Weights of a small transformer language model: 207M tokens.
Each number is 200 + 20 x the weight over its row's rms, rounded and kept within 0 to 999. Layers, rows and columns count from 0. The size before them is the row's rms in percent of the matrix's.

# layer 6 attention key, 224x224, rms 0.0414, rows 100-112, columns 112-167
103,222,199,235,192,200,185,185,205,164,229,214,157,228,218,197,181,230,190,201,203,216,174,199,203,188,196,205,187,216,219,183,194,172,186,220,230,174,179,212,209,196,195,187,169,183,193,217,174,201,204,191,168,203,215,183,193
098,199,211,225,192,179,205,204,207,198,181,155,212,174,208,193,215,188,231,205,184,207,182,194,229,216,202,195,179,237,205,164,237,216,193,226,196,212,220,214,195,200,195,182,227,218,181,219,198,189,209,231,186,216,215,165,222
101,165,200,195,171,212,230,181,168,226,195,233,169,196,174,211,155,171,197,216,193,166,190,205,191,174,202,200,197,172,185,213,176,220,208,197,178,194,235,179,217,210,219,220,213,195,225,219,202,164,218,218,200,153,222,223,193
085,193,183,204,199,193,179,197,208,186,217,215,149,231,200,194,218,190,186,216,182,186,219,185,185,221,182,193,177,212,179,217,173,187,236,218,196,176,200,198,186,189,192,207,189,208,187,165,190,181,202,223,249,159,221,205,199
107,197,190,173,194,205,158,184,190,197,170,210,183,194,133,229,190,223,194,204,206,192,186,203,205,199,178,192,222,196,184,207,193,208,200,211,183,187,211,201,194,203,215,201,207,224,197,206,216,174,201,215,197,128,217,218,207
130,186,212,219,213,177,206,245,221,212,176,191,217,191,209,189,196,208,210,194,201,241,183,200,181,196,231,192,182,204,221,196,181,213,206,192,206,197,192,219,204,207,185,178,229,191,190,192,169,223,249,188,176,224,135,194,161
125,204,201,197,215,217,162,179,185,189,221,194,180,205,176,181,201,219,183,169,206,209,266,202,200,221,191,182,204,197,199,195,163,175,184,212,199,185,209,188,227,198,199,179,198,219,207,178,185,176,220,202,206,178,215,220,240
125,211,205,195,206,230,216,171,193,200,180,231,191,233,176,208,185,191,185,191,191,174,202,205,233,202,204,161,224,192,196,194,222,222,204,220,195,196,214,192,233,183,212,199,206,172,201,240,192,171,219,211,181,174,219,186,183
113,220,206,195,203,215,205,176,176,176,205,202,186,217,214,210,179,197,208,216,211,184,198,204,241,241,199,163,217,150,189,207,222,205,198,205,225,205,201,222,221,190,201,178,209,185,230,186,233,203,197,209,224,227,215,173,193
140,185,173,174,210,206,217,222,241,204,184,151,219,201,202,217,207,220,184,209,228,196,180,213,180,207,216,191,212,175,227,193,230,203,173,210,222,257,193,202,148,178,186,194,188,167,199,207,223,217,171,184,216,237,210,171,200
113,234,212,229,210,242,215,190,212,230,201,180,194,245,216,197,182,181,197,209,184,179,187,208,216,155,205,201,188,201,187,220,235,207,187,184,201,219,201,219,241,181,183,202,210,168,192,200,187,184,167,200,189,237,229,219,171
117,181,173,157,176,151,209,203,192,204,205,193,222,152,203,193,204,204,208,215,186,196,226,165,192,249,170,202,216,193,203,217,196,189,229,207,166,193,191,193,191,214,219,192,205,217,244,173,217,223,202,185,184,217,202,187,251
106,193,184,160,214,196,240,194,230,197,197,214,186,220,156,229,216,203,195,205,214,184,198,239,184,216,232,174,172,171,206,219,177,246,216,222,159,246,198,155,188,194,201,203,207,203,192,213,218,249,211,200,198,186,191,197,185
# layer 6 attention query, 224x224, rms 0.0436, rows 101-112, columns 112-167
102,206,183,203,185,220,209,181,194,199,218,189,191,207,192,184,142,223,199,224,186,201,177,239,236,213,194,209,195,227,243,186,199,203,191,202,218,183,202,232,200,188,212,211,210,212,228,229,223,214,176,199,210,217,208,228,176
100,170,191,184,214,199,174,210,216,197,209,186,178,212,173,189,217,208,195,174,214,227,196,242,208,209,221,192,224,196,173,241,183,213,207,177,204,195,204,166,214,166,206,159,210,177,177,195,202,177,211,212,203,197,209,198,197
090,198,207,192,189,222,198,219,220,169,202,178,220,193,175,197,156,198,193,200,180,188,157,196,168,181,193,193,188,212,186,182,187,225,208,219,164,170,219,232,216,211,192,207,184,209,199,211,211,174,205,220,206,184,212,177,227
102,191,198,191,191,200,186,215,217,176,197,199,185,211,178,225,164,187,200,194,193,184,193,194,197,204,201,192,213,220,235,212,186,186,183,202,197,170,180,195,239,173,216,209,184,184,231,200,222,192,179,204,208,194,210,182,190
114,207,197,201,204,215,210,188,171,206,226,188,226,182,212,198,227,215,200,219,205,235,234,227,194,196,238,172,197,196,207,212,226,203,197,163,201,186,196,186,202,197,199,218,172,211,216,179,184,224,178,229,178,202,227,172,251
123,256,203,235,177,223,216,166,187,221,190,222,244,205,189,179,186,186,196,214,193,180,170,194,168,217,215,208,202,197,218,190,177,181,177,212,195,239,194,205,211,222,177,202,165,204,181,219,207,210,219,194,201,201,231,212,198
118,179,201,229,205,214,193,161,207,214,170,242,205,222,182,207,166,224,161,238,195,195,176,199,178,191,219,193,229,182,258,204,210,181,224,216,191,238,183,196,216,170,186,223,212,188,208,238,231,208,217,180,204,186,177,207,208
110,194,267,221,182,206,179,160,204,214,163,189,177,222,225,191,184,222,193,205,188,189,194,220,223,193,201,202,217,170,162,204,203,173,227,229,184,194,171,193,204,207,218,217,196,237,204,207,205,209,185,202,210,207,173,189,240
139,165,190,171,186,189,231,235,225,199,214,158,233,179,217,202,206,220,169,217,201,217,230,197,220,202,192,226,219,175,230,193,235,208,203,177,218,215,206,195,198,197,220,221,191,185,205,219,214,222,211,235,179,221,190,176,203
112,192,186,198,241,181,212,208,218,222,188,201,154,224,198,210,205,204,183,198,217,172,190,233,190,194,216,168,198,215,165,193,186,192,232,199,184,203,217,164,213,238,209,269,189,227,156,178,213,181,208,186,188,212,174,205,199
111,191,227,187,192,181,165,211,222,182,212,167,204,217,204,202,202,202,227,160,225,219,199,173,242,236,194,217,205,190,203,209,185,182,167,198,204,202,193,222,241,168,216,166,224,197,212,185,200,203,228,196,249,170,203,200,202
095,179,160,191,222,210,218,226,186,209,188,212,217,225,188,191,207,216,193,222,179,200,232,157,199,200,229,202,187,189,177,208,186,227,213,186,229,205,193,154,208,220,175,203,207,180,183,175,219,184,137,186,219,204,192,218,180